From a checkpoint of a small transformer trained on Wikipedia.
Training: a variant of SOAP for these matrices, 5811 steps.
Each number is 500 + 50 x the weight over its row's rms, rounded and kept within 0 to 999. Layers, rows and columns count from 0. Numbers have three digits each. The size before them is the row's rms in percent of the matrix's.

# layer 3 attention output (transposed), 256x128, rms 0.134, rows 16-27,48-59,79-91,111-122,143-154,175-186,207-218,239-250, columns 0-127
098:442503545458562491478607475554432528512465546496460366514611484494451463491531451409433507406501529510467553521533528498456574527545498570643484453447462541482504507534527502549554514494485489531475525520540489505455599490466549446499502502403495411504482500604441559382521513578507415501439471522461458528466538494472503415514544520543601460424537537469466473535445425578439474413451
102:433469484530544530420450560503520461519487467498536514410478527455608490547507552532497627514433532482533430565463486640536525536611502483427491495569520486602470585559446447489484462528466521441524527503434512477465581484451539517516457571561444630429560489453519537442483491495527426430586458528550522427515432466469357549484502559546563449480516457508527535478544533539477477520498
103:457539480479538496382535506402506420520487475503546459579505492486428468501602543520475478526632464607584471474458477508602536498460482493566514493574535462471459544524557488423467471619525507560514510512524513531530505469499559510580527478499540583495602494476488408551565475380472465468511510433502632447566453508487520521485406488430545461416499565527519428539487481525450523488583
091:499451468459509444553514417528523444431420517544501368464418593550450508407561560566517538544578423489521536485466526475493507497461565477444505479548542488510412392535520562523506546421633530522497378512467453508519565508503474545516412513467517419441414501464542551459505488496547508486500506483447542522462506553520426483508581556537488428501571438423539501509560570519533542607449
108:486596527426435406498497468542452410459570587455514535587439421505412426474594480574529492403595508499524529522532465539467475524508538513512495524557542555521536513578629528495500535410537484563557446464478480490556514429489520568518507514454497513468590443598564513489530553498405419458528488563513449550466446509445511457414530476402591443476538522480454548507492496533448506545543
094:471422447462515561492527500489505534471512479529492518423536526454515483444480488455487582537548394484495445418511530481497542490440553522524582500533597537516577542546600517408477519549516509528464523499516440442526454509465504427562470491473598448436534645473451609453506567526512572461458504432460421462518545514466481559607492541555434525525386469455458587383577523473454443527521
091:504455582547435459549541532492531583430504541531496443546506434553463473467456511568578545499470555434472485461473475483515470450493504491479442568540493463529338467555459468583454620414525473435477517459450440543546487500386518552482575446553527616562467551521457526518570426418513556547503466474518447518425430454492493425495460470420419536497491534397487569521526536459481459501547
098:532358454484496472450530564539563501482533451580485483466499535456474471442592498575519544572485437545519505591529468504477434514559603398445475391517505550542514447604528488487472589551531458509534397465521493478519439577584422501564495538421533450503482568420503508500448486571549470471451519472455449552564436524565523474590468510452470455440512441483500471536484528392523465533568
102:467572608444572546510494583499538509408539510524519483527609435464423438471556488509475519529428457505493517509587434572410508532533499572571456448610520447544527546469455412429554565528488590474499501518481522513436516528430569476481444521438539592390536564494439490566474546453528488515498473536501462525525604464473414456462477545593469434525556430568461478446497531475480478447477
101:567569405533492462412529427500423473514511521511445448502424501492638459582470504464481583488503449454421437483512494460483538557558462455537509503630523554439479548518467446600515500565501519464492531481557539548460481462527500544546533509596617512424524372514441461495488487508455513497489599521569605510428477550499411513517516538449535499474541589485507465537424523514457571483428
108:462491441557528563431494449518597472509547465536581509477448550522539485526514471500431493509539491512517486474576519455427425523512524491514506483431555503468526405504422543512449598572481511493425436477578441494505549487552476586644500449563510529537527562604575488507492384549518453485599570482499569510555515515422396511558562517503457454390494509447537495489487553531546560551606
107:588517458491561581427463583490509516623619444542561488458492520445521464527434484450447575519481474523469436531521458485590555518548518466571413576553569485523545546483458422548434466589531568467457511547531506516506443476445472417437584512522478425476444484534511454543471503495523510569451567496538519414564533504601532434483513529493521506434410499521542608527466508401505450564471
111:561549512522581494533472577544501561532572549478523514418544540532587571428452550502553500413511600487489507530464477528525511482546533531573448488429543520484390519399515530525459449535517499555534475567437362545478499551550445512443434448536500461445515477594466433474525467530429445493514437510509622574479406506501504502476564471485472498510467368464551602528499502546525422438464
113:483489463442592509475457446454440530400449584496517422478434532460450507525547538524467564450499463537547478519545399333610463448513537427507479499501603443536420448475588598505498419531568468513514540497478505494530539504476492515528516471518487536418423466514475483425439497449513562445455492489516505588559494463486553472521551485396449479475660452558482486497554502480472506541446
100:474444595447508522549537435492532477490609558538546542450480539481542483405607451506530485456571388426452463430501515499548520541506527490487533470496587560486544543459516593554387566625494479441456499448554512438463574480523587466550515532419495449490590478499556506590463581572543542516464449520484410519546565495495412433536540499433473491490476503469577488517453486494510468566453
108:538570536496529547600503501457565454531495440500444518504548488508519482433503462488451502437553538470566474602432558533411539562519516523469476464505510537556505514533456420521564435535464474545484559453544520517587451530569444439351486576451522514548557522610420446490573471580436418450489537524542454451427480515483471472585394548543526495529482472528458581586510501526556451423421
108:451564528476509505517518507507534498535509463570522443509500550516600453511505553561534610488482423459520538507504544456434404415478473452452479480509486426516410515488523520427429492597516441461430508401465497418453512542599535489557317468492439573478449420482517523504503500459536452539568565430498526512498563487462423506559530549615545449556422484498534494549521465411550465451528
101:461508468519524511488525460569471507453497425461511527462377539530503489469515508557486493433495575583469508541530551445509461515564496505574518441434525507513397582522554502624456460529539395532463654421505465443413544476474499449558492407495450426496496461575579425415498563478524474522461423582441502526544516517481457453553526532539583533483410440563478549530464447453568493510544
104:488451457397499592454489542491552462550525548507498486477458505498466492536516536473469522584528454437510432461526377435607540503547445499584485575440485443464566492502543505418477448525563522511490523523534454445484454404469544553533438437451464521435504472492546469453454513443544370506494438394480432463533432537435440556548559445620541444506488561472540429460544541437606494495527
109:436506431541497446507517480520490480527566467454562432491464472497528489553407454559464426523459543453425474446481423510505455454501526414435483581506572566519495553458449566499435582563578532461535487604517474513524422586609474615523541534505550519531512468500506406590489542493575466543461498468549559533470475512381501562553430507516590486551459564459498509491500456392536467499603
108:521576536505444523613536493476508644550481368556503539473601476437509511498433555505533521480524454531496569471519521490534495448506482411483541514458497422457513514451371508460479480500453465522567496478481500598450424545495431443486479504539507490582524493515509556488573583420446501622570487539502498470520526481439570464497411438544438531507497510465495551616514457361450485533491
108:579470496576447541585483493587497530507480392408486484462493449570444539552491430432485520499483387531471545522452563509502476493488574492491539374494547527448466506477527466511493501403553513450436455526478397514585561514508502382571487630503474475437639513507493469472560528565550424523521465507466458533516412436525499461512524369518504471539518509496461442475457427506552516474513
100:440494410513479478507458584568501507461538426461419547396433506493472449545469482486511463572547508503454563529489451499483585441466521528497534455444566504544490439490570502433484408488491411642514458523520588517506522412465517553524492503466513504516528500465566479544583456498419520534423509561468475483553486504504568494462459509493431411447586590388610392542511505477592445472450
104:490439469548430452513438492423574574454451467560463405524539465540578522542481480492549427553497479492486576447528475523503478578560568508458564586527523549465535476538476389514571524563467523528536513442410501458547443565527433404517462478458565518481498543395518508460514509524414493402504473533435504492424533504539418566405443500473441443394508403580503488495487494581542464432527
109:499432525511563500509508504434459465467606547482392466532565513558482485486466466559572528508472447550520573523381547565452514392493483459446509519611452540560486425436489484440551496468480515561555499526513534529511586569487379495478521517523436417590550528506527442562576485531455491421573516462586466486493483512538511558458418466445426573544527551525496540518540520570515490384420
114:587522563490484358461430473486489481499422542522476507440510437471487495502536429492455499442528496433566544486493408460508532582452446539408410494519524604502565485518455507543507599559404497460535484403568506463495482458440470371477591538401503467433490563440551434536502506463508535515510568512489489502501547401570557519512477565458394519456416555535568476506463500476507449500468
117:491470551500480541584577525479530511510469484493465476517397460523428448473514596465499442509476480507543542479463567537460588543378550609500462531574477494529559504600397467478499592445499494547503484459524539454511476519476470537394513587580582573525452589434492442482578478541596509574516583550491483453374510526499505511508524432548508550471528506505569511524544504612438460549519
112:546557527511541514377534447554469520540439484487497516513466435492553455572453438445453618501475560518527547598563450447416604481513403547533571604519469589471495403487477470596592594511559511439477528511454604513558515456479485513502500468568537509482422484543477527420460437629484585569477535482535506556507506502454515471454513488508502514554470502438453483503482580461477478505553
104:560611505459378491498594446490536518418517507500525527501514471518534530501610494507538598497501464554590541515575492526539418595602432477516442460459507456488550550399416420501510551477531466476525503472486576510613528523410563400490415515574543475492484521459541476557544575570452434487506531541431538443498464423504485484492443400538550489546449445503491476490445522521522439529512
113:469474534503469567565429473417486545632465520524471543499474394456551511481373501475637473446442523472437500472479532444502529566495518529506553447577465515478463544500475515532498522471518448513457537528488446565542617483444563487574453556418552483527441518451537559420512395542402535526538517561434582505546509489557540502445544553596427552545521492504531481464531508494539567547600
119:551488529463482486612478520520629532510451351503474448574537542438473486502512423388470401571474503543486609531407468549518466537485526484502547505448427446524545521480578486442460487486487432473560527542476631489535482471522510555521608500487483532531494588471451568522579460483460508461415533496483486465564491469534445457458459524582545583493504508532492532491426395426497493478436
119:532514537502460403505580574508511583466535466438398521512566500510587517451520545471420518439402508514521507529465443575489502467453514506450449511505472572525547489614559524540540553413503480446481541468466512545510489565449520490464561561459626402467543575529453481519585424588437500440426496591508525536587555512471533511526448536479481490575515400453526533460475529522586514403450
116:434558551518502470543545510579531529433601540451461560490388505547483427517504642513600524538501526511525545506548541559418532563508473555497472585517455466473568564526513535502529455484470502567417451454470513506513538613452562367487480476481513518534481422576544544462482524506450546441517509575507403473442485450500521488420394463390522557497467450506530448434488467569447476537521
116:547527434508553472521551518411508452556490606383607545565482511470495484512594550546434486510558540433493493496546520421516416402437493468497526600456522531520465435401510542450454545434626506520470447458472381544487525477486531392495490433585532513460498450449487522523520495468515528479590549527409474447465529493568463466464604515501522495499412573504565424515495502502462514502521
112:447510474485522411586561576467485490504562505382494473535421548513519499471365580633608561526529499489498531485512577494546521491545514466475466448513536482515541518465556543398505398445492452540485555496548563519480502521483381498565498503541502476534566515524460553450528510498584508574501446506483456448575525475502476539526463560600488600373499512517437571531454608539508495507468
116:533424501536499509509498438569478511554515469504573402511593516443475497479548530452491523362496523482496507546489460456489457556518536522511480419512553433552474528501438521518522492562575494560303474463485457419561467609442533432497532494491520477485597488424605508502495556414521516527601486491513385492508497385480545512525515533533530516483519445530375515526571512440519532445518
114:491556531544523544499578514492566566423522465470517530487606466436524498460499442523508568454537556524512457439465514515417510555502411406545502482411394376598516508421567482425542497561531528521520596477522555435481517485512502429519442517522490584439498494490574406484531471477534532524511498529457510543499556444455444538529468501425526519576467424437494474597554435364472556459443
095:427489524536498457455548475438534453454446541395555442500483473512527452532552486487527448472578541554468488512613553475550482447492641413541553565456512517377518477571504567418443486503527491558466448575468483455540556510525501495507547533454501494554491370484475534497527523470514572412532528543433548485523528506473546455410568477403507410548431426488494535490526463489357528552477
098:486501452497541437557463518529523484490513486467438490505417423505431505608570501481512395583510500524503448548461489373506499544385591464460513395502510473364522579420488514476463389526481543459425555427578480423506501490494476539483523520489504501538434510433561478537473493465553550516516489504527369487512426475426451535533437520566560573544533520617531473531539511523451540454521
102:523460565423445474453530450538483579529521518482458516527593484444548434512541491454540567484631566582512468569574549449454477470525430470513511553466528472483500505513508505517507455494433519450437489483524547496486503548615444596444474467453439451542529542541464428504572575523518454521396464489505520455551635509466505478619389498568459553507442499386452495505442491411504465425480
105:568431419545439528444472557488471457591579452483511404453549496517519509461505461419536413528537493497499562423469547495514547396606480494492488522530395599515414504459586566511549487436512513515561424502542419488488488544618459506468456558481473501470479534457411557463487539570485503445591547499510490538464435468499440512503510484549521403557492536553530560554600483473438457465406
091:514498493512538481423460519505471534540513458557440457499477497411464525451523448455484515484457405438398509484492451539404495475400564509408619548515370501496474548536508569631488446454433596489486451493438344490522455497487477496550492500513427576567455520411511575459494439529487515428553505486517490377547510526546473526491456576548486441524548489496547507531555537430501516517516
105:504434563475484580490581534458534572437430556440503548482527449441482518512500470451490465450534552577502460450502438494412550478535552513524468437547505518495509433451613453438531602430413526521436423538406421419477533445490504509489530537459533412513554566588519525542503510491514536564445550476457447504495459550450493507458526491497499622633513432551384529520539503506556542568444
095:487485516536513423561480596510547483593496429493494418473543487529505437539534518522468605459595426472379493510468469549430450487544442396406467405477459542440491496478532498469461456463483568479518540544511411540417488524630525532486474527511460417531473487576463516597512502491497507506564513488573501472522440540451505570449538472557454390550498500508481451535532476431529473641568
105:553579476514517588456462514385498368444567502527486372528515577419458475549555527599426432448496405436506439444502522595487479505491542509502530584467524445497504512453543474437543454567532489460426463478460496421484497412583431413454529464453507527452461472503557464506476463531530525477469525462481535467470579461527495527500488545511409465524395431511533405534517448539518509578560
102:512451522604571487457501450558438447448420467430457549586467474506526443387462443543482474445522498588444509592478567485381465500510403525610520507468513500454417609486572454590487533431546557505537477437514543484586498477557477491488464528483501531527446535521581437534527451458431487467523506463472433551529572515483517537507496561410470493503623521460436499467499488392490526535490
114:504446550525433481483526475544452530487496436488533441463483520495523469505497413529462515501505495526453468546484498491430452520410471438573568408482609501555585514563487503581555445522440517510353544536514471480611517534461457593457556489453504448540509510649515518498568539518487672448430511561545485510504579528464513519578499403422463494514529426535487512472484412522451459522504
102:425472540476506561476530512446441476484436534411553520552521468556478553456419527457447528506505568505482482510463508527511524513480392567518500460431572527511568573437492516514554629703568476532592550530450543485494431412435535549544526479478560497539486496561538462427511447522515451479414490500438460533481538593490492526482483542474504572518580504436486459540618489539456469582519
108:582488457493547574592542518411518508458586508470482536457455468505521526457527518580481453437457528507538601395468582501534484575486412551452475484523446594522482534540528433570646499497447450435502453572533540555482488498501501576448538438459485495465445545470496505549357493554439496439460443464519503432484444458493569498510488497441492632543516435520556569499503533429519516508416
103:437435525501495550593444515543489471447450490509428477519575511548452586487429461448431472507523507443470496496416506422499497529490443481463530501424533476477464540544606527440571479525453549569498411463475434505538523473557594455510492544630572475430512513551491603519510429391511483509474555530539458572452453510549513515563476504486506446584473437557449435482480444487665455435529
102:508430429489438454427488460429583525361439436496528520521496493609513535439399532520465520540441507453543569439546505538510504477457455520465508531560564480516542421495423487526444521469534456492600466518485476532488475477563526516538476496466541494440529516476409530578555592584494509388549482445516508476518539586493485457560479448510445394412550434591451492557478500452585456590456
101:467552487582478566506538561517539533454605514461485511569528563567538523459505469546401360469524486442452433470479482531502414504568535426510555441380505459509518512463500579444492482495581486597503453480460490534447513365405480498586498470633501481453465553398553542479455446513473470457489550453452552493475444476461499476458540473511474501615517466497578470550510521530544565531520
098:421507552455505515533509524553486645480525495470451551481536465436455551560516483434395495480504519547391523571460485561510496484456539590476524485447543490499587508429485425617558470465514423517461459551450401433482423511463470546462509535558492460584525508486510397488520497502419461534441603516458492484466423549523495383497465572515529447539509474548483554467468408593513448514418
071:523488544530447461488462627441505597507530641492520513455528489426549527540444522422480443481439506619474490469500482482510549499426579409492481484570500546440565336473485620525494455521535469490468489519462544514439527514451476550516549458476500531477476499536478420458493527457559595555436537458521485540512593532519557451507534517462432589435473567441421496493489490405427508534531
088:516471437545478451575502533474575404453481557530490542461576552551570534533430456521494563488494457488569383505499467488543422539485531333579527553515577482595574533510476519516495422527507536506603424524538495497467443549531457523512471490558500421498429452445477580462499457536573544452374559476499388503466462494506510498551517489509388457425509514461476469528521515458532420486445
105:562452502492510494472532459421451454515515556473404526601466436493549479517504458584531496471468477490519572525572487398573534516579539513593559534550451533573532439569511535518515509471491511485506434547477580440564554485426522461403456527513529523590562451546562452486473470443526473453456444524488484561489555634509531584444563503529513469507520432423500615487418516401475448405453
097:466480538457453468566539458472498487525349488503607560473407485499485548470535546567521576575507549592503606450504614474415467547396574519417437410573514489538556471471521517490425539490517522518545491523520493438474545524530501465544473611556506487552435548481475573459449556505516500559556472464480515482401540557551530522469584519569423544572478490489504544474450494470510605496484
095:471538496500471546486458533436515568453421441526490520506525455562470539496537490521574517463476436490513512459447436529481468459568535472481521387515511489455529343524365468441516467475469458487551603439502589525437521455344526499444530468495486475508411472492375497410549463541492468490523450518538477470484497582493471432515588468502518453442528516589511462506535622602492546488444
091:500425566544450463446490467471550512477493470503491469545488495571570516418498497513528431470537575503453490589466475587476529592485521488434491396479525450436467539435558621509578557521412482523547517546532546458506554399506485474527485537470485516506540497487536485608477475533507431467492434515517509564496445511518543649564404486425468372549506577518575580530479477565548564421458
097:474499507465463485536494530529576524441515587497488525383572506562467569532610426448502439524451551526540528467448450566526416503420500492496524546501490391539478481565458443472454512482512484520376442508439491529482474519487480497415551475473507510514574590413413418514471553397532469489595469605463638556511433457504569473481536425502444491536489468542434498465583458492541520523493
099:470534528419545435484586493521437526426522549516418508576515460479511480536574593375525546546499437482444491449521487566502575434581588500551501489550451514554572443515504452477427591480494568402521523505468554451482503453558481488518517481480473470476502413553473499497507490542490531481533497476521458414524552479454388455546533484534449455564491547590443461532470425678439468419509
084:525569508445540598501449519593507575547452425472509533475512498467529494569516490528489590495558457445423471547478544673583486451518527502471443442463583422496556539485465542560471554511517421461510561541397455448550488478494490473467412384449459479486447419569476518614545494475497491593442519516471521524506529558452443537489550509512488491482462531444533450542559525542615513570457
080:500483388507495570508475547608540443530593509509572575491545578488526515535568488421514486489507524508544493602542524538506546515520501350476528584567465458555477486573558488401552505419468491606434462521505584475520541517543522588488497444531458481508527530520532583464471620522535521504471493505504494564626504550454510517563478506510612505558536475448381519577489501507478473563492
104:513517530558497542544397530501494486543480469571487503454524488457605531526447409450577557497403510509439533555465468461438488538459471494485482517503503505569541440474517467527503477448464480482478529485574568533496475527509478488502629481402494457597608535492543519507451487445490504527516466531494498547504539564639453460416410457498516577447399581529473659467364507506465519453465
095:525535477484530533499470607560504547499486532512463549515527498530492466547448575531491453546370438501561474453546445446462463531499515439502535450412507392493499542542413571542427594579465500534530533466393532445519513459404527505538451448504499556474435511605534549484534566329543442535443464452482496539534586437533446577506559436584535479508465465532481535527552449525470548475545
084:524476501442421472508523525579576419417575526557540566573531515481487480552510506529532519524573546548442458441518507397429432450519523574606520573526450529585463555610551503526476606481487537443451456528616532526435486433543439506479612446481497547486509461565561433496542488552489525426532462576532527425513495511509469450481535501591574558413516455498427525527489532530512539436503
113:503431507569583491413507490507524524420642447562553431474586564480487518525564500488466523572480485491481542501545526454534512533485529624440574521469446469544467516477472585519504545542467510516489517545521560498514494470401533497510583414486530610403588574429466452504469529463524502510523376507557530530498544459551502463516481485445529352432550466428507491451507589508405479520496
094:490535537604516425403551545472427575448565443502441486519428495514469572577486543570483488517503493542530501418509504499535539441555533544533459498499463445439490584443416503584459535535496489513492487511540467557465493535484511606508506506645456521454476462438437500387554485481541527590541512477534443459450461453510532546477518483393506463484542525418550409442599490636563468492540
100:483497372562487538551440574574442488557509522491515577536502476491520551480508465470501506520618511463486419463451441491531516530614466447598547382521502510471474468580448498520564520599517498520643544463575511546449414522534581483543458504509510448443487458478568518476512504459427474469460460453496537519494463449438512525483553458468623581473569534566416487489550540533388508529484
114:446552452383499490540482498587469559582471548511480526453536528433471557608496561477447532536491469421410487465490503442609615443482515487460511509438504433478516557450424537468484491517541529489505595538491538451470494449462523506529523438527457517482610568511451496475431625449529521642510524447454452479591501442592432498522472603511506559530449484515578454508490516476499473530423
085:538546452505554457436536479567499417511522553509484618439394451455504496484502485453538592591442467520440463474502442475451466469491528490523512465465435487392481440548502462512419544460539411473532489436486470494468485487503512512510511496512386497463473570394528528435507533505490569506505577428529527576452471496465407473598456555549504563403488466570495478597498551433499349563554
099:453536481487541480522471533531598517529487538525525471502567524533460316543456521465591492434524502489614410482504552413454562533486439527458470539402450467443490511492493513511408493442493552469447504469582445474498528573471491502513470437464479532607465510573569480514536460560397604488520552445461506432517548485522542463499508576494527524523389420557556558439482492458488470589568
110:550536534486489470479544499432496466454404548456433514425424491485564540551523483604498441484455505501421436530506519514530459517467405566591569547465534519442478499486523607417499444437464532467592551483484530609459542447512546420458414604543528527542505523429454451511556498453459553457462460538444561540402443529492483398426565413444520456486510549415518495461555524527491491567522
099:617513460504475439448538476462469480478509476536504490525444482523600508476530469538496538470511530574477466443598472481493522559499432476509552417568399552463595498447577462442432644486482506437592495518554488508419554512482555547517431518435517529485442531489475484439454507481522480504585541441457453543510509536458472428472477527552462468489577594439494549515533431326439501464595
086:444554550498524635427479450439534443564519619572439558492524559525436494529501545530624485371511504542565465391499571525472579490494451459490513496513474506514496523446458512418583619564513496468429539545420483597525510448541449495492427519500476493522532484425501436505473451447523460547472471491439559531567478460515494545495557556435528519431452510562568456432529536568555537509488
093:413465449527505430501480451483415450478450539552494511546443520500448510597401481547537531551486505498549486422593526536512536471512513547569568467534425513403557507541549517489469538484578560416584508561480480508481455508484532429496433503494580439551429389542477566489469398498416481536508514466464399542515416533484508469459571573524497506478592622477625544551497440502485484472466
092:526504424498455492569469432620544427501424539550452402462430449443443463517543489554470527492392518462492429523431497487485509518448466448471452458503465444494493547549491445352604535451437506456585602509514516567505484538468461461483444597478449507498500484501509413562504494491603486462596469541521519467535580464517589484549536480503384512576488418562495465480486503563546464491517
093:479474546535506446539543532475415518530492453514516450534455453519545483507350427496516546508451515437442490469515447482530512467521476507472435488501514412434505526570593532391535498569467490591512579557516457503488494470553637419557465442477476537448511456484471591464573549441515514523524471450574521550563422452584549537449562510467395475525471564643489417518515496513550460481577
087:555453496446404504427553527550453542449443471530537537519432540530514523412481536549475516380529446463460533539529500556516448443485498503499486489488513541498484465663490437499466445500571516361563541484531516440539461583476524471535431499541463489509494458523569507417453459566570499507522476522499508454566550519504379667382497536509538461502541566490464421496542527603510514499513
093:525585481452455525477536445474453577475491584477518514363525503453455485522476590522573463481464548565454421556493627498527438572441482537495460509403524607513474573433493502502495584427595510489477493483606502496478509591496403519478436547465531554510466520479590470511387507592446504477519491501505507585522523510512537440513423446495498534433512544506525402560550464475459577497455
101:549514531453530477467408432430517501502566431466500506476509522446510471500504471459440458533539580456530530617436557434543595495553450480420492515576393622519533597531492443603561403449475591536521505484484503529495503633489470595515471548524447531516508507449516453459503503496430442455556456589558493600481481506524500477492450414499572457480513550547434482512442469520454471416488
097:527413526498471547461407578409453446566535486530545507485619496477419479512364460507552527431491474492469396407526488426545545523414489480591500463525468445377520472568568565488525461536374477466492557545507540544594601510476482452508567535505529489491494470523447530477556481525566569485558434532538550581522507549493560573513494498528480426494542555499498472531428557456500490468488
100:523598501480500460493433448533486514629442405536477467484516499545488419531547533490470484492493507513502528510469504497573552538598482573453425481575457516557473536357431436562567463525450611496545549458523553518395484553521525563434482539520511479543519458519470507508419474568554451571535519504555588456449498495507379442462554440459583523541454484571529497592457454484553409516510
080:617433503436431369479512423498479451542448514641466475536485625465586457502526535522444482554596502488563527545551490493462575524532490438481484524512466518512495589544465544508471478459480553495516521486523479461514467618561486481425420514452425472484493496382493525534475542467560375500549416550446489573565449520533471536466493478514491423526496457497586477536465557561441540479558
087:502566528553473579453506565525536500473501526505609523522509577489527503524449500529459502503515477570612527475506610471513459533585512459471494483443516461482478627419481588537506562530549522498471487501501463431414560439489379521462551490514494487441523612427459495443397524468531518466355528461531494523591473470493580509487423510477576513551565509574513533470503462558402523491611
105:483546449522477480433446545568514620573488486458601520454545563458456460528477518375459481454536492513458430558562531471521501586493511565504523488384533472561475553533479513578438447533612543409480528478532486372443481416479458516517527476510488439524527481528509522400571505542443567522453424567512540561514472420545480509456466591563488541500531452512512568526477412480435463579518
098:515464543518559523466510540507519532447517431510518397438448531420481488532507593518497470550466442525443482475472426506541500492449453470559579494436447427481587546596533438481436456501514570526512485470428488546450488517534543542527425489512567541585559437570444588510522503487449538453496587397583483514478496404452493556515461512502398304583485545452444509485549475485547519512473
089:587508494500526454459527547454487524419452464500559513483592509519487538356608492483502464483548490524459653604490451482476391550502494497533523513544509602489484507505481430491558467513538541560457460489528444503513548470503587483491504512396553445502507488546428541521491472567432636532489552486522418545548484494474521555535437434409462488493459519524382495464572516388516477434535
097:489466552515431526613486507455457461492528512445434554527541498587508609433457484499572590432529441462477495429541526437483444501481520489453465516461479468496588508367596543394508485452509565601504474494518516478526512535592462521544530453552469473564576536448464521480478418565431489480463465455517526597365482498526492613450601512437499503447546567497479451493502459478530555506548
085:463422447599534545415513470500472497488454548433498561449599442497586494531562515551524482440565584552607504481569460531605519490519575588488534487442484649494460503472504443622506447515548555550463533535452461547490536466500508471558452520516455466441440480483477432434454369457498471502562489522473535510496495540452414562514495490585449519498505553450451574440465493533538444431506
095:511473423509437477551422520508456472530460387458513491525563566526543433517413551482447452540446414471465472511467569500516510566503468486465532461434464449482604519497477372502512491483472526392565569450562493550505438522501517511430524585502465469545423451499511477571500555416470458506495514515478475448429487433510541525533415401563453653431416449490502507602417491474501519451528
089:499517479541538443525421458531490429421515531468560500446505597595480536503455565519467512512557468498594531481510489595510511450408484502475476451546494547498520453490524567505526528561477448572405388538537395405571507476462437479520488392476558574437545455487435542490568469523519566461528586527526565527492566536478509490510420508481560521470604577547452479560502552525429587447597
085:569487490501506513430605469519498494498431628496513572527500504564531528459565501430506496462511445476605495605537511422396457458562518546410472467477540538566380522353461491434568478491473444519477565506453586413478465494439533518506457528528455484453505478488492550543425520515454522571587528583435478487551490472574454478530549582473507544452445467480577511497566499494408498534534
081:620528429469419490517617466557519542477464545573476521555493497544451453486548515478460471387557469484664560518568530488521467469469464508497444494519487467531426449473547348420522439512469443496497452455476408502475411436565489547555505516521472456503582474499501553552546487370497497443506438509473577429485495455513511512493501459601486544527437556450433538452552467551497487487521
093:454437521571525560415486484489509421522635506595520459496496480492500553601450549519552496503524572471493474456487607489484453464518570466577496466555581491465468578548544461466544411451452540478543487532448497477516493423544489543490488556524483449549519404508532471579475473526561391446538529438591472507475390542444579522448534520487535425495579475476466588443583450543446517566426
096:572502457485516467497471542520540511490530407500395505542545469491422516407586547511438408434469444447491558460455338534488579470462498514498494607524473586499481472455477486510524522429482476422575469528458459374502536511529588504466473530474431495494488550536506613553580501479521563514541451544516421440430499476497493607484446463515480441567519499470486497464511450426624486443478
079:463461537523499399430509426458494514618508522380459509571600507497449568476447584493533522534489537489563555597523529441593512508492519496448442490537410475539471584461497541465461514501500531538575484496459437554520429540513508421502465500497426480554389407503427549490550547521575469584498514398486507548450520560504540604525497498625543551506475579455471512506485455461536561560508
# layer 3 attention value, 32x128, rms 0.114, rows 16-27, columns 0-127
092:462533549586469594517350530466477463496629509583576506533508485471539522476496468509523546488511530510438465515591503405475463424559554523547450602412462546484466473580442465530503431506445510450467500591534507532460527492439533427486540487596527586546409558567514455488487502416430495512461469558518453565503414594516511477524491512469510549503497482394538566497521569496431536429503
099:549493495444566454445564419506572404536549526479587496517420540578475552491502474448580531461480463467405491428543489478608555474519496505489566541447514470508491504474397428543544534529545534505480516492480418536537532569549527526451502478429411529384579421522507529566512509391455503454420529526461563443549483535541542495409517538472513418481589454459558478406410529522524458466457
103:455500492413591466461549549492567557517519468449453597402506504480484410446523482527479511420532534471565529531550510564502451491557438541648436452448501498523513486453495487476514603518524468439482515569636491501499524528506523453536550554485521495452487580522428488466588552478595470488439397475608604468592436527492489534447430547560489476580467511548483512458440469506455462452526
105:424535506558460498595452580544521506525519390482502465488537491519511591503538476522518486464496502491501608507485565524535479471516420479477472475553394499552463504495417428461417423473498502493569458542568552505492412511506552600455475482631620496586671425441463556518514493479474521504494484433484477540426518545478528506524478472466498451501479434461443554557412480490590559532445
101:458436520425544405425473537558513545512385559470459587475477535484427475529451441453471498592442579491481496512489497463567512405480446552404493387420483510486491505447422581543482495554488531451425599517553460538518427401488512538476487542531537560511499494472489523578565490465478566540551432360495592509524429534492468437506543467456459489578516508514458554511493447464470562556529
097:570503477568441393585503486488503558545487505460533535457513508514524415489528454448428409485475594487559434480456471437458526448534494565551450539438451513536523558438517425573527411515414512482467552460541544617464508577556529490557587554448416460411516491545509467490486461537558564527572611518343519522523527512462479434523470496484547520496504533550500507502395542455522539563467
100:474614484534471463495469394594476605517486466566485452433446486484547416507475499436451436502569525562502493494466566489612468553557549457635434522398451448494456547425521544493479545464552493448536502560504418493524570515534474403493419522517516540517495527522552613469567523441531548457497476489498432473488463525421399448545463422482554464563545511523506550474474565489514506591474
100:547554492535597527590537571506529459590494481491545559502513541539525458465452503571547514522435496490575421397454528516570528434570506550499453587524514379466542571558506576432482553526520466550486562526516400444529517497466516388464533540498575458543557501563548450462441550484486536508440449449537484575426484546448562502417449581498437558523579505546505473569440464424492428518491
101:530537479461491568554453526465629501508382584627429509612483500555481538490503540528513486505500475489510571453470447471603526538496495509412594613455531528508504534494537542480473468460559452484459538507553526521425497515575526451521545440566494536468426533431515588447461423508465424516511513419458525517479523505484609514508433516459550485370383513446432460419504512496528498468512
100:454484456533512476540584583491437513561482427472542489505388578441458485465533501523582530476536512523506416523418492486560479552587504473523590576514447512456493514521458450541488431408385573428542507491407528476492490531564471550451542518493514478480572485555534406569493523542506494457474445466588494424379494416475500425503452556579540496493439496538488559459569455512396534597507
097:498491410469552398450467478621459579496516543538447429415515469539477665589530522479501488438534528451469366548524466529511453444544539483533481543530452467496462585578537508474517536461412542549445469424465513460459539543509470516510562490556564533535493569482556504509505588550523565560519511566539594559539576511538430482479455546495553429417528553444494499573558441495512487473506
104:448475518455476461461416482545539518439483485387519406483457453501454493548493482552465485447540575424467601515457397442478501557482440458506485515440500429481592475490498474436412546482449538613458571442604540534495576547548481523490524511571572499486478460514577471469403560485530491476421510533508475418414515616459470537455450467489525532551527482583474441543539525431533592562527